config.yaml
num_hidden_layers: 15
norm_place: "pre"
positions: "rope"
rope_fraction: 0.5
tie_word_embeddings: "early"
weight_decay: 0.18
lr_head: 0.012
max_grad_norm: 1.0
decay_fraction: 0.601
train_tokens: 956400000
Each number is 128 + 32 x the weight over the matrix's rms, rounded and kept within 0 to 255. Layers, rows and columns count from 0.

# layer 7 attention output (transposed), 512x512, rms 0.0662, rows 83-127, columns 0-63
[[158  48 121 113 109  85  67 163 107  99 109 115 109 144  78  77 149 129 193 133 158 172 130 145  92 126 158 124 147 134 118 147 169 116 103 143 103 131 131 134 112 152 120 115 127 126 116 117 159 123 100  88 134 104 157 151 164 138 189 149 187 123 142 131]
 [124  73 126 101 136 170 171 122 149 119 157 151 168 111  84 126 158 166  90 137  73 131 115 124 164 104 124  98  99  99  96 214 130 115 146 147 138 124 130 101 156 160 169 156 145 145 134  90 123 105  95 112 114 148 121 116  63 148 129  72 133 127 150  48]
 [142 133 118 144  97  99 177 169 137 103 126 108 155 160 102 121 125 119  97  81 133 129 124 131 129 154 163 125 134 128 127 125 200 125 119 106 183 206 116 110 142 173 164  93 143 104 125 134  74 126 131 132 206 138 127 121 148  95  87 102 136  62 111 105]
 [156 107 167 108 153 149 168 164 148 101  79 142 148 123 153  95 166  76  95  98 117  81 116 158 134 158 176 118 146 160 232 110 171 107 115 101 151 112 121 123 125 167  66 203 112 165  98 141 135 163  84 142 143 150 120 158 142 105  93 222 142 124  88 129]
 [170 127 123 159  88 169 137 166 129 122 152 106 159 140 104 164 147  94 128 130 177 144 110 103 169 118 171 139 120  83  96 159 150 139 139 113 152 140 101 144 139 101 179  93 104  78 150 163 145 168 125 125 110 102 132 129 143  72 144  98 159 171 198  88]
 [117 142 124 157 102 109  70  95 126 124 163 104 134 170  89 132 161 111 188  64 150 129 137 169 107  77 150 106 161 121  64 135 127 163 137  91 109 152 138  48  73 109 145 112  93 152  78 129 135 128 129 115 117 174 107 112 113 150 162 150 133 114 109  66]
 [149 130 119 158 173 134 126 166 152 113 105 116 104 121 164 119 110 126 138 122 147  80  96 191  84 102 169 126 186 161 121  89 144 165 137 131 157 160 122  56 124 147  99 156  99 107 144  79  59 167 115  97 165 126 195 151 134 119  95 161 185 108  79 141]
 [164 129 134 112 135 172 109 132 160 156 131 145 151 166 131 181 130 163 109 158 137 137 108  96 104 152 117 153 126 153 136  91 125 121 125 150 115 135 133 144 129 166 111 156 159  87 146 169 126 151 138 100 110 109 124 146 172 114  96  38 127 146 140 127]
 [ 67 209 149 143  41 135 174 118  65 203 104 162 139 177 116 128 213 113 186 144 184 125 131 131 129 127  97 135 139 141 141 128 137 138 152 125 114 129  56 132 178 141 178 112 120 165 103 191 125 149 154  98 116 136  81 153 130 127  89 163 115 101 188  55]
 [142 135 142 155  90 129  93 148 137 142 103 133 143 133  64  94 112 107 119 182 109 166 140 120 128 136  87 130 144 180 106 145 111 155 132  73 130  80  92 115  93  89 140 159 124  83  83 148 153 123 186 123 157 140 140 152 179 134 120 144 197 135 113 143]
 [124  82  82  94 170 149 108  52 107  89 139 216 169 104 132 153 166 159 113 179 131  95 196  71 110 132  69 129  50 127 136 160 138  87 164 157  73 101  88 176 130 139 142 160 196 132 148 109  72 111 176 101 138 112 130 103 145 105 150  22  46 129 132 152]
 [139 161 104 166  78 111 179  93 117 104 151  88 144 130 157 131 108  63 173 140 149 127 184 100 157 111 151 136 109  73 109 148 116 123 150 105 114 142 143 132 114 135 164 141  89  90 172 141 153 148 141 141 148 139 122 115 108 134 144 218 137 141 139 138]
 [114 128 193 169 180 122  59 115 170 144 128 207 164 146  88  74 144 137 141 131  71 143 131 117 117 142  77 156 130 139 162 161 144  76 153 139 147 106 132 122 146 146 163 100 203 125  94 110 130 139 154 109 130 147 151  81  90 114 117 102 128 168 167 148]
 [136 136 111  54  65  58  72 127 104 168 206  25 188 143 164 122  19 109 120 209 157 116 152 125  87  98 156 151 134 177  84 167 133  92  60 143  82 166 125 105 150 135 174 122 139 171 136 201  86 156  93 115 123  69 107 127 145 151  86 119 160 113 150  43]
 [139 129 129 119 134 174  74 149 136 117 158 183 110  75 132 104 156 141 138 123 101 103 148 175 104 140 183 122 128 148 121 122 103 144 131 140 161 119 147  78 113 104 132 107 120 160 145  82  83 158 116 161 196 125 134 154 159  97 148   0 162 101  67 142]
 [195 157 165 215 103  97 147 140 161  94 110 119 175 129 152  81 191 145 172 176 139 164 168 118 219  96 122 138  87 152 109  60 112 155 134 102 106 116 130 141 125 153 144 134 160  97 202 125 156 148 158  92 159 129  87 118 181 128 146 113 151 111 152  97]
 [173 166  96 107 108 154 122 114  82 118 165 139 127 140 160 103 113 165 108 167 148 180  92 112 136 107  53 115  49 152 120 120 164  94 107 102  99 134 112 157 168 105 128 109 163  73 166 122 206 112 146 129  90  91  72  97 106  86 109 188 144 167 223 119]
 [100 114 119 165 121 168 146 118 122 133 150 129  88 135 145  78 211 130 163  80 128  87 160 163 106 137 198 127 167 168 123 117 185  85 165 129 100 144 170  71  67 105 118 125  94 139  62 102  74 161 101 101 156 106 183 181 125  83 118 199 141  82 125 147]
 [157 127 122 138 123 114 118 142 155 166  98 124 117 138  98  87 151 173 124 113  72  96 112 124 150 172 188 122 164 138 131  81 118 101 159 112 143 142 130 138 142 178 121 127 101 106 163 161 103 141 109 144 131 112 139 135 136 123 144 171  99 167  94 120]
 [113 142 127 142 177 116  86 130 141 124 149 145 104 112 117 141 130 152 124 143  97 108 169 161  56  95 142 151 134 146 120 116  82 144 114 121 175 159 183  90  87 114 104 137 122 142 164  82  61 128 109 154 162 134 145 143 132  96 137  74 189  72  57 161]
 [ 45 194 111 181 111 124 150 116 135  62 154 133  80 103 133  96 128 106 172 102 178 138 119 120  95 218 147 134 120 169 125 118 165 172 144 117  91  86  92 136 130 115 189 144 151 150 191 165  89 163 181 123 136 115 169 111 140 119 178 161 141  78 159 170]
 [121 119 112 121 160 118  81 132 149 163  95 120 133  39 148  95 123 174 122 118 139 131 133 123 143  55 165 130 130 140 116 105 131  85 123  92 137 121 227 156 113 124 117 144  79 137 137 122  90  62 130 126  99 187  60 169 145 195 177 113 135 127  79 125]
 [108 164  96 146 138 101 183 146  98 151  91 131 158 139  76 142 139  79  65 165 139 165 128  88 174 160  79 121 106 116  79 138 124 139 163 118 162 145 124 247 156 102 133  69 102 122 149 124 145 136 107 112 153 128 120 110  99 136 173 111 136 158 189 171]
 [123  64 170 116 160  62 117 134 153  75 112 173 104 141 118 140 139 120 118 142  44 110 140 150 107  93 162  89 143  80  95 150 203 153 145 127 162  73 155 174  90 143 117 139 152  92 154 135 161 132 126 156 125 140 231  95 156  63 145  83 152  84  97  64]
 [135 140 106 105 165 157 114 159 171 124 106 212  98  88  66 118 210 148  79 138 103 111 157 146 135 156  99  98 100 134 173 126 133 132 163 110 115 122 110 177 105  85 101  92 133 148  90  19 133  97 135 103  73 154 108  44 115 128 175 117 129 101 131 107]
 [152 165 150 168 115 108  75 151 144 123 106 122 146 144 141  90 127 173  92 113 140  84  83 158  81 115 121 107 145 136 146 151 132 169 117  95 115  98  83 149 122 132 132  98  94  90 177  67 122  88 138 104  82  58 127 134 156  98  94  73 182 161 131  54]
 [ 99  99 121  79 113 132 160  87 103 131 121 136 125 172 132 118 113 153 101 119 173 163  91 115 127 171  84 161  93 164 129 182 170  73 157 158  87 134 110 162 162 212 176 111 131 111 121 152 154  92 134 108  59 135 119 122  86 175 121 211  32 151 226 106]
 [117  39 115 172 108  37 118  86 134 156 107 160 153  44 133 120 136 157  45 220 117 102  80 121 198  90  93 177 147 119 180 176  54 131 115 113 147 114  35 116 242 105  54 122 143 131 215 167 192  75 215 177 179  53 143 113 133 156 153 124 179 141 100 202]
 [ 90 134 143 114 105 130 135 104  69 144 112 145 161 111 108 131  99 138 116 134 119 143 110  63 184 137 110 137  87  74 126 147 140 112 139 130 109 130 133 153 149 152 152 122 142 121 137 120 156  54 132 110 120 140 103 105 106 162 126  64  68 133 173 114]
 [142  99  63  99 150 127 131 151 117  97 126 132  98 126 152  93 123 167  98 117 153 119 201 159  92 148 151  71 134 184 113 194 147 171  99 168  99  95 176  63  83 152 144 126 103 164 123 105 132 130 102 149 162  86 131 108  98 108 176 120 129  85  77 146]
 [123  95 128 165 136 127 110 131 141 117 129 158 143 125 104 116  99 134 152  97 101 145 122 117 111 134 137 138 125 117 129 114 153 147 168 147 133 156 128 146  97 142 147 114 143 178 128 129 100 164 147 133  94 134 123 174 215 101 103 145 144 117 128 108]
 [ 99 102 139 153 173  88  74 124 136 116 112 181  91 105 118 156 122  91 143  71 133 138 110 163  78 109 144 202 151 161 166 106 152 138 126 147 133 110 159 112 164 145 102 140 139 158  98 184  28  87 132 175 117 154 191 178 158 187  91 107 122 126  93 143]
 [126 123 101  87 146 110 199 148  79 145 105 100 113  63 160 136 136 167 127 150 113  81 142 146 116 123  81 166 116 131 120 162 117 101 117 131 143 129  87 101 161 138 125 139 156 126 119 111  68 124 127 100  98 169 158 191 142 172  90  94 157 161 116  55]
 [152 111 133 138  97 143 157 134  95  82 141 148 124 148 152 139  97  54 127 109 141 121 136 151 127  97 118 106 133 128 137 124 153 144  95  66 158 129 149 113 126 107  91 135 170 144  87 130 153 117 119 120 135 137 114 105  98 108 137 113 146  72 107  95]
 [ 94 152 138 126 153 160 128 131 124 124 146  98  82 143 108  86  96 157 151 108 113 135 182  91  82 145 149 168  83 146 124 133 171  71 150 120 109 159 189 116 133 127 151  80 118 126  97 124 154  96 101 124  78 128 125 106 125 121 173 127 121  70 173 133]
 [150 141 160 102 129 127 180 178 164 128 176 121 171 128 152 183 236  80 101 161 176  91 161 105 196 189  68 132 102 137 108 154 103 107  64 181 153 116  98 210 109  65  58 134 149 128 172  57  69 159 150 143 177  57 149 119 126 165  84  98 151 136 161 122]
 [157 154 114 143 143  96 117 174 167 134 143 108  90 113 182 108 119 155 117 135  64 103 148 137  85 129 128 146 132 204 137  71 102 120 148 117 224 146 104  52 117 129  98  96 106 174 134 123 101 141 107 130 167  95 153  93  91 103 125  71 157 137 112 138]
 [182 141 116 112 126 124  88 126 172 154 131  95 135 125 144 162 132 154 149 148 151  95  85 122 107 144 106 149 134 158 113 123 133 128 106 140 105 129  87 111 136 165 111 151 126 127 134 148 124 155 157 126 111 112 149 142 143 133 114  72 134 161 148 151]
 [127 143 117 149  94 141 114 159 187 116 150  90 146 111 131 181 158 119 119 130 122 146 125 103 144 130 125 102 137  83 172 150 127 166 126 138 164 137 169 156 160 148 148 145 187  84 130 149 162 134  88 136 119  81 106 126  79 113 111  36 153 142 197  95]
 [ 95 114 150 131 134 160 131 119 134 185 122 172  53  98 166 113 113 147 163 165 133 159 154 152  95 150 179 126 101 146 122 136 116 168 102 137  68  68 155 128 136 138 180 164 123 164 146 118  69 120 128 146 103 142 170 141 126 124 162 170 150 155 121 152]
 [ 98 132 107  85 110 144 156  97 114 132  97 134 170 140  98 152 123 116 134 124 134 154  85  74 123 143 113 164 128  83 149 138 128  99 157 109  61 149 121 218 158 160 131 116 147 125 107 165 149 132 136 108 103 160  93 113 160  97 109 193  84 132 171 149]
 [170 122 142 198  99 127 128 221 189  90 117 156  98  96 122 135 106 113 179 138 126 130 115 170 132 144 213 135 147 158 141  99 135 148 101  87 161  61 166  89  81  87  52 153 120 156  92 158  49 119 138 168 174 109 173 139 144 103 121 111 210  92  52 137]
 [117 113  80 113 146 128 117 123 144 134 189 180 128 123  81  92 180 148 157  85 138 154 177 140 152 160 179 137 102 148 157 165 137  89 107 158 126 125 146 124  99 137 164 144 144 188 133 149  77 131 128 160 155 146 129 133 104 110 126  11 104  85 111 146]
 [ 92 171 114  83  83 129 105 132  91 142 127 138 137 148 107 210 124 121 131 129 114 210  57 103 139 111 113 139 107 132  99 139 110 163 164 123 109  68  45 170 185 124 127 153 102 135 158 115 141  87 145 128  55 140  91  84 112 221 184 116 179 170 125 196]
 [127 120 127 130 127 119 141 161  54 116 100 162 107 102 133 118 100 119 105  83  99 137 178 151 126 134 153 141 123 131 141 111 123 117 149 128 121 128 219 131 161 103 130  87 133 174 121 112  92  86  90 161  96 176 134 101  87 142 132 114 122 107  91 115]]
# layer 7 attention value, 512x512, rms 0.0696, rows 84-127, columns 0-63
[[117 120 152 130  88 113 134 120 129 103  92 116 118  98 158 110  65 106 136 134  98 171 125 120 122 143 209 131 142 140 138 105 168 198  97 100 135 103 106 121 123 127 129 165 139 105 154 131 170 108 151 196 135 104 196 112 136 144 140 182 133 190 114 140]
 [ 93 136 155 136 133 157 139  91 146 142 144 131 132  96 143 136 133 126 136 111 139 117 152 105 141  73  78 103 157  88  70 145 107  95 151 142 167 112 177 117 121  94 113  92  68 131 115 127  52  88 144 161 127 128 125 136 125 101 158 125 107  97 167 127]
 [129 131 116 130 131  92  99 134 131 154  94 133 119 131 131 144  76 118 182 130 155 166 128 107 145  93  75 128  73  76  77 139 150  75 109 128 114 118 170 122  87  81 167 104  96  78 109 111  47  96 153 119 121 118 185 130 136 103 170 111 151  80 140 124]
 [137 148  34 127 152  92 162 123 126  90 137 119 148 118 122 178 109 121  72 122 100 138 150 147 101 156  68 151 101 132 134 109 101 150 126 140 147 139 150 138 146 144 111 106 177 124 147 136 163  91  95 150 118 111 155 150 126 159 129 138  53  80 175 137]
 [140 112 121 101 125 172 116 164 140 115 142 130 129 105 141 127 116 147 110 170 135 122 107 121 173 123 108 128  94 177 183 110 127  80  81 166 104 106 116 145 182 151 104 160 112  80 131 117 188 111  94 179 150 112 142 165 122 153  34 114 119  69 167 147]
 [156 133 152 155 142 158 110 113  92 132 113 169 118 125 141 115  84 133 172 150  80 130 135 131 150 139  78 150 101 156 154 103 183  78 102 149 145 106 130 123 113 136 144 143 132 175 117 129 136 104 104 147 115 126 122 106 139 116 202  88 108  72 190  60]
 [161  78 111  99 153 240 149 175 159 154 157  76 166 159  81 172 178 218 109 158 141 140  77 127 112 130 162 168 135 110 122 122 132 142  95 167  59  83  92 188 197  84  78 191  84 182 124 175 107 184 182 197 101 149 143 178 147 151 101 108  98 179 207 181]
 [139  92 125 127 138 102  97 129 130  86 171  76 116 103 151 150 109 141  78 120 118  94 134 136 122 160 130 149 109  91 119 147  60 135  96 156 138 125 187 147 166 157 137 121 111  97 195 119 178 158 115 136 133 148 167 151 112 140  76 143  83 140 117 170]
 [133 136 127 114 113 158 154 146 125 143 161 136 124 119 214  99 157 131 151 110 125  67 136 140 142 152 209 133 117 103 121 129 159 117  67 162 121 145 195  95 109 101 106  91  96 157 124 145  88 115  87 149 151 126 139 119 138 139 134 127 122  83 106  65]
 [ 86 124  84 121 109 141 141 100 110 130 153 103 135  98 119  90  88 164 123 108 181 138 134 110 115  72 114 113  99 136 137 115 154 152 159  44 123 114 113  97 156 101 148  96  84  78  62 146 122  87  89  96 159 155 142 135 138 132 106 172 133 110 118 202]
 [110 137 177  96 115 140 122 141 105 163 138 154 106 136  86 112 120 151  90 122 126  97 139 121 129 128  42 121 132 146 156 106 107 165  90 114 177 125 148 131 124  61 175 122 123 148 121 122  90 135 160  72 126 160 112 150 110 132  60 121  59 120 156 134]
 [120 135 125 106  85 106 192 148 150 123 173 108 136 110 152 124 130  94 138  97 162 107  99 137 150  88 201 111 161 136  81 110 123 212 173 130 119 104 172 131 115  82  87 141  82 111 140 116 108 114 119 129 148  78 135 160 128 189 143 137 165 103  89  91]
 [182 124 154 166 141 138 117 169 121 100 189  77 127 107 219 171  74 138 123 129 164  86 100  98 172  72  94  85 149  70 121  85 157 216 154  93 142 149 142 109 117  55  40 100 136 101 132 106 107 111 133 159 168 216  77 113 137  73 105 124  50 146 206 125]
 [113 158 155 147 111 134 153 129 139 155  73 138 147 127 106 126 106 115 156 112 129 132 134 119 126 131 131 116 136 111 143 119 135 104  98 122 175 143 109 112 131 157 132 132 121 109 124 144 137 132 133 128 115  64 120 114 139 130 151 146 143 131 130  70]
 [130 108 137 131 105 147  80  88 124 140 166 107 114 150 147 144 141 132 141 144 103 127 145 147 108 110  62 156  66 126  91 129 147  80 133 137 160 131 131 159 153  68 130 101 153 154  93  90  77 120 133  79 111 121 142 149  96 177 131 133  93  76 160 132]
 [119  90  89 110 123 108 151 135 121 133 110  75 108 139 111 129 117  97 105 129 124  93 116 110 108 164 147 144 187  82 122 145 108 130 154  66 100 102  93 113 161  58 143 146 148 174 120 121  55 145 122 165 138 201 168 140 104 170 121 136 130  77 145 124]
 [148 146 123 142 167 125  80 126 146 152 108 128 143 132 142 105 141 105 113 146 138 173 110 113 127 102 104 139 117 157 142 147 138 141  98 178 158 111 122 114 173 169 160 148 158 123 163 147 138 112 141 153 132 122  83 152 143 144  91 107 134  36  86 122]
 [139 132 113 122 138 167  59 138 131  84 174 154 115 108 147 164 119  93 173 134 152 131 146 124 126  74  60 145  98 133 155 135 173 138 155 137 117 127 101 142 134 174  95 133 162 122 111 115 123 142 163 136 115 139 126 136 129 152  62  76 145  67 163 142]
 [137 130 155 137 105 165 121 161 128 133 106 134 121 137 105  81 123 144 160 144 108 146 146 107 152 145 164 108 125 129 127 115 152 120 157 151 126 128 100 109 145 141 142 125 134 139 121 147 157 125 133 118 124 107  97 110 156 153 127 141 142 136 111  80]
 [164  67 159 143 145 140  75 146 117 183 134 127 117 125 211 147 150 163 142 137  93 106 138 133 103 141 116 146  88 142 165  93 127 174  70 180 163 121 167  97 135  88  61 117 138 104 116 108 172 111 121 126  90 136 115  85 134 115  95 118 232 130 153 105]
 [ 99  53  81 141 116  45  83  82 109 163  56 176 107 115 137  94 164 156 122 156 156 188 160 146  71 139  11 111 115 137 144 148  91 138 153  85  91 127 151 177 104 127 227  80 150  41 162 118 137 103  87  68 146  94 198 140 140  64 117 139 205 153 178 159]
 [145 135 158 149 145 143  92 110 128 116 146 143 109 143 149 105 102  98  89  93 120 122 119 158 136  95 143 139 117 101 179 117 132 134 126  70 133 123 157 113  92 133 116 139 140 129 119 123 187 112 152 100 122 143 152 125 108  95 129 159  86 138  66 109]
 [134 245 106 144  93 178 156 101 104 195 124 146 135 122 110 135 143 120 150 138 120 146 112  76 133 156 161 116 171 133 120 110 113  86 123 175  84 161 112 111 146 119 179 126 167 142 113  99 109 154 137  30 139 136   0  98 114 152 139 134 116 152  59 117]
 [152 148 142 155  38 162 125 116 110 104 156 137 114 135 102  75  79 120  69 120  92 178 125 145 125 178 158  96 140 106 125 150   1 147  89 113 112 146 185 141 119 147  39 159 212 136 142 139  86 153 127 128 147 112 121 122 105 115 118 160 182  76 156 100]
 [126 187  77 134 188 151 146 145 120 145  90 130 132 107 119 144 139 122 134 139 113 139 153 117 146 145 102 173 105  82 117  94  61  23 147 103 112 167 177 150 122  96  74 108 171 131 123 144 110 159  96 126 125 181 118 142 109 138 161  98 122  83 151 118]
 [129  79 108 129 170  97 116 113 136 135 138  82 121 124 128 140 146 108  75 129 159  75 150  94 117  96 123 124 128 124 147 127  92 161 112 100 141 107 160 114 126 128 134 133 156 117 145 118 142 151 164 111 149 150 105 137 137 124 128 141 168 131 118 164]
 [142 123  97 141 113 135 130 207 157 143 116  94 113  88 215  93 115 127 156 112 109 188 104 144  83 142  85 143 101 185  79 158 149 188 160  67  20 145 218 142  73  51 165 137 219 146 113 117  66 123 144  90 121 200 110 117 135 184  60 139  86 134 155 116]
 [133 120 103 111 168  88 140 115 128 106 143 118 117 137 146 132 142  99  61 122 129 140 130 131 107 134 146 137 142 142 156 128  92 142 134 107 140 104 103 131 120 107 108 148 102 147 118 143 186 135 151 160 128 152 151 150 107 106 141 161  95 148 125 161]
 [122 116 162 136 131 183 129 104 123 111  93 118 124 128 113 129  67  61 153 150 128  95  84  89 130  63 120 113 183  77 142 121 111 101 116 123 131 167  57  99 138 129 118 133 142  86 117 147 100 142 142  96 138  90  73 172 153 172 114 107 159 146 103 132]
 [127 118 143 102 153 158 136 165 135 107 137 125 109 139 183 115 152 139 107 143 157 118 116 136 141 182 147 117 155 131 179 147 122 108  77  86  91 127 140 110 135 129 113 148  68 105 112 146 161 103 114 170 137 108 136 107 133  80 165 106 122 160 107 105]
 [157 149 117 121 117 164 107  96 139 173  92 142 141 166 162 107 141 142 147 125 151  87 153 112 137 112 126 109  92 182 131 114 132 133 111 123  84 143 103 138 118 117 100 121  84  62 139 130 180  99 124 130 138 105  84  75 164 128 211 128 139 186 130 116]
 [115 120 134 134 128  98 115 123 121 106 100  86 116 163 167 109 134  90 115 104 157 163 141 111 146 138 170 126  79 115 126 126 139 109 172 127  46 147 187 150  98  57 120 159  87 152 154 138 217 163 102 165 138 121 157 112  99 118 183 121 113  70 123 228]
 [124 154 157 103 162 132 184 130 106  78  98 116 104 122  77 117 161 141  94  87  97 161 143 168 138 132 128 114 221 114 127 159 124 108 196 118 102 150 106 119 111 129 138 112  64 141 114 114  93 139  59 143 171 164 175  71 132  76 110 114 162 141  97 143]
 [140  92 136  97 136  75 136 136 128 126 100 137 155 117  99 145 171  90 120 117 144 122 116 165 148 112 133  93 139 114 126 129  49 218 116  97 158 137  73 148 149  90  98 127 107 103 138 137  80 163 153 129 140 145 139 159 130 119 120 148 118 182 127 186]
 [100 215 198 150  34  97 147  68 175 238 141 144 118  97 150  78 125 200 119  99 255 126 153 190  74 116 106 195  94 134 134 117 144 224 103 103   9 149 180  81 101 160 203  68 159 180 108 132 181 137 191 115  85 113  93 128 122  69  65 132  65 190  82 197]
 [123 174 162 133 113 154 140 116 111 122 109 154 125 156  92 134 103 107 163 114 107 188 140  88 164 161 126 139 142 142 119 129  97 118  85 128 155 153 113 119 129 126 131 107 137 137 143 129  98 143 116 124 135  81 105 163 117 130 145 107 190 107 111 102]
 [143 129 121 111 158 152  95 163 147 147 114  79 170 139 106 188 147 132 192 121 176 164 100 167  91 150 100 151 120 126 105  99 140 136 183 117 171  92 136 169 149  83  94 140 150 179 139 152 112 122 185 113  75 118 184 145 159 162 152  80 138 124 134 113]
 [105 108 124 117 121 127 154  90 138  80 123 169 137 131 143 155 132 144 123 133 105 169 122 136 165  93 124 151 118 126 123 116 161 177 158  88 122  94  94 134 154 125 150 143  86 159 120 118 160  62 145 122 112 119 177 178 111 153 120 160 111 114 142 153]
 [112 127  92 119 160 142  92 140 124 136 101 144 129 144 179  76 182  77 205 102 178  46 116 141 127 121 113 104  85 159 136 125 181  90 142 132 127 152 101  92 120 124 126 117 139  94 110 126 141 146 143  57 124  93  76 108 130 168 180 132 120  96 126 106]
 [133 123 121 149 172 123 107 106 149 130 137 137 123 156 140 146 115 110 100 109 138 115 132 130 114 118 119 137 106 139 142 139 107 158 133 138  85 103 137 136 121 108 144 135  83 148 151 108 142 162 127  95 125 105 147 151 114 150  92 154  68 139 135 178]
 [116 141 133 124 124 150 149 124 111 140 116 145 129 114 148 138 135 155 159 106 102 129 134 152  85 149 101 109 146 120 114 124  90 151 164 156 145 141 105 119 171 141 113  87 128 111 121 128 136 113  66 119 129 157 118  84 137 160 118 115 156 150 119 132]
 [125 124 140 160 128  95 105 103 117 130  63  98 144 112 155 154 126 103 130 142 153  92 121  85 100  98 141 156 165 109 114  91 122 171 168 120 122 139  98 124 161 143 100 134 129 122 166 116 110  67 152 152 142  93 102 145 158 181 126 150 196 144 115 168]
 [125  64 129 116 137 116 169 144 134 100 138 162 129  97 140 148 131 143 128 129 120 181 135 155 123 179 151 126 207 138 105 144 151 136  51  99  94 125 143 105 111 125  82 135 152 127  78 130 172 114 162 170 128 141 102 134 123 115 143 154 130 162 138  71]
 [122 157 202 149  63 151 175 111  96 144 115 177 119 172 152 132 102 126 106 186 119 167 145  91 153  89 121 111   5 100 170 119  61  98 180 113  74 127  63  90  77 146 157  93 108 125 133 127 209 145  98 113 164  73  86 120 114 109 158 145 132 161 176 201]]
# layer 7 attention query, 512x512, rms 0.0704, rows 128-135, columns 0-63
[[134 135 107 142 152 142 153 132 137 106 126 138 133 128  86  91 127  98 144 171 174  94 103 158 150 125 100  79 183 158 186 133 127 132  75 149 140  82 163 149 129  90 130 136  83 137 145 183 134 133 118 146 145 112 132 163 140 155  90  75  84 137 145 148]
 [ 70 214  88 104 157 175 167  99 134 111 111 156 170 130 127  45 154 123 142 178 180 157  81 133 120 125  96 127 119 134 111 168  95 144  76  76  94 145 131 149 142 130 116 108 115 150  57 133 141  70 131  96 136 104 139 110 144 110  99 101 167 106 115 129]
 [176 166 154 145  93 133 125  88 126 168 147 124 119 144 182 134 144 178 143  62  76 115 134 130  94 104 171 155 120 141 108  86 143 153 167 145 160 159 154  91 175 137 168 125 101 130  93 108 131 127 103 124 127 132 132 117 161  76 103 174 115  94  64  95]
 [155  99 148 128 107  76  83 124 154 151 117  91 153 156 163 132 162 125 144 135 106 127  84 108 133 109 162 154  92 112 133 129 113 193 120 155 186 116 118 122 159 147 151 134  86 114 150 168 152 154 153 148 136 129  99  96 144 141 105 165 179  99 120  89]
 [ 58 172 121 133 169 115 109 143 127 123 108 131  80 162 115  77 167  50  93 104 204 167 106 184 116 160  95 152 124  72 108 183 162  74 111  64 133 155 109 129 132 145  98 106 143 158 131 144  92 103 123 104 139  99 112 139 143 179 111 110  96 124 157 172]
 [ 86 125  63 145 115 129 153  68 154 167 173 123 123 110 148 159  98  95  94 163 130 118 110  89 158 123 154 118 131  65 174  90  76 112 107 100 160 124 126  90 154 142 115 187 126 150 146  96 152  85 123 134 126 128 104 143 100 134 141 173 110 120 128 129]
 [108 165  98 109  86 149 100 128 135 155 182 122 138 133 143 108  83 109 135 107 181 123 105 166  73 168 180 124 116 119 108 161 176 125 109  91 142 156 179 108 135 150 138 114 138 173 139 174  77 184 175  68 113 131 117  90 142 119 122 101 106 123 119 131]
 [ 86  73  90 145  45  87 204 140 153 157 139 109 159 131 156 161 114 132 145 106 144 124 119  89 133 106 120 152 164 110  83 145  96 108 128 100 142 150 109 103 118 143 198 129  92 102 123 141 102  88 111 130  97 180 102 160 116  97 112 168  64 116 122 108]]
# layer 7 attention key, 512x512, rms 0.0694, rows 128-135, columns 0-63
[[136 145 109  97 162 149  87 116 145 135 154 143 164 118 141 135 175 135 153 128 118 129 114 143  83 129 154 157  57 147 155 119 174 103 165 108 104 168 128 169 132 108 104 133 130 118 167 128 133 127 146 132 119  84  85 116  93 144  98  60 167  78 180 122]
 [151 171  93 114 144 135 105 126 108 134 115 151 130 134 129 102 124 101  99 190 149 167 155 169 159 144 136 122 103 145 168 154 156  73  76 121 101 112 108 155 133 103  77 110  91 119 166 109 141 175 164 174 170 109  92  89 121 112 140  72 134 135 114 134]
 [179 124 141 113 159 116 165 179 113  59  97  81 118 131  96 168 156 157 137 114 123 118 118  96 192 154 184  86 143 157 167  84 118 135 177  80 152 135 151  93 128  74 170 161 123 132 121 111 123 110 104 121  93 107 134 157 107 142 112 178 152 181 138 128]
 [139 143 164 149 108 147 152 126 107  73  74 115 114 133  88 139 138 102 135 113 119 147 116 125  71 146 116 109 103 132 126 133 172  88 135 142  95 120 122 132 185  98 105 119 177 167 104 120 119 147  98 114 121 124 129 170  93 109 179 132 151 158 157 126]
 [136 145 177 112 111 181 142 136 120 184 151 108 118 137 139 112 123 196 195 177 111  91 120 120 115 161 101 152 133 165 109 153 143 172  70 164 101  94 121 162 124 112 115 125 121 113 192 134 122 150 139 113 150  99 134 101 179 114 140 103 172 105 157 144]
 [135 115 195 169  72 125 137 165 107 139  95 118 144 148 131 162  71 120 152  95 120 105 139 133 148 146 100 118 130 115  98 141 138 134 123 187 146 153 120 117 151 129 136 117 134 102 134 148  97 134 143 112  83 167 133 185 137 159  81 174  94 136 157 136]
 [162 126 159  99 145 130 167 152 133 102 101 124 113 152 130 111 150  83 118 188 126 114 159  34 207 107 143 124 110 121  84 139 129 176 145 144 104 138 177 157  85 128 140 105 156 114 151 103 143  94 112 146 165 129 109 154 147 153  50 131 106 141 131 133]
 [108 164 146 135 138 168 114 122 128 111 112  93 117 108 134 135  92 149 122  98 185  80 152 142 166 135 155 128 123 105 140 141 149 141 149 151 112  40  96  94 125 101 109 108 170 178 105 141 164 120 122 111 139 115 142  85  75 139 149 126 101 148 135 113]]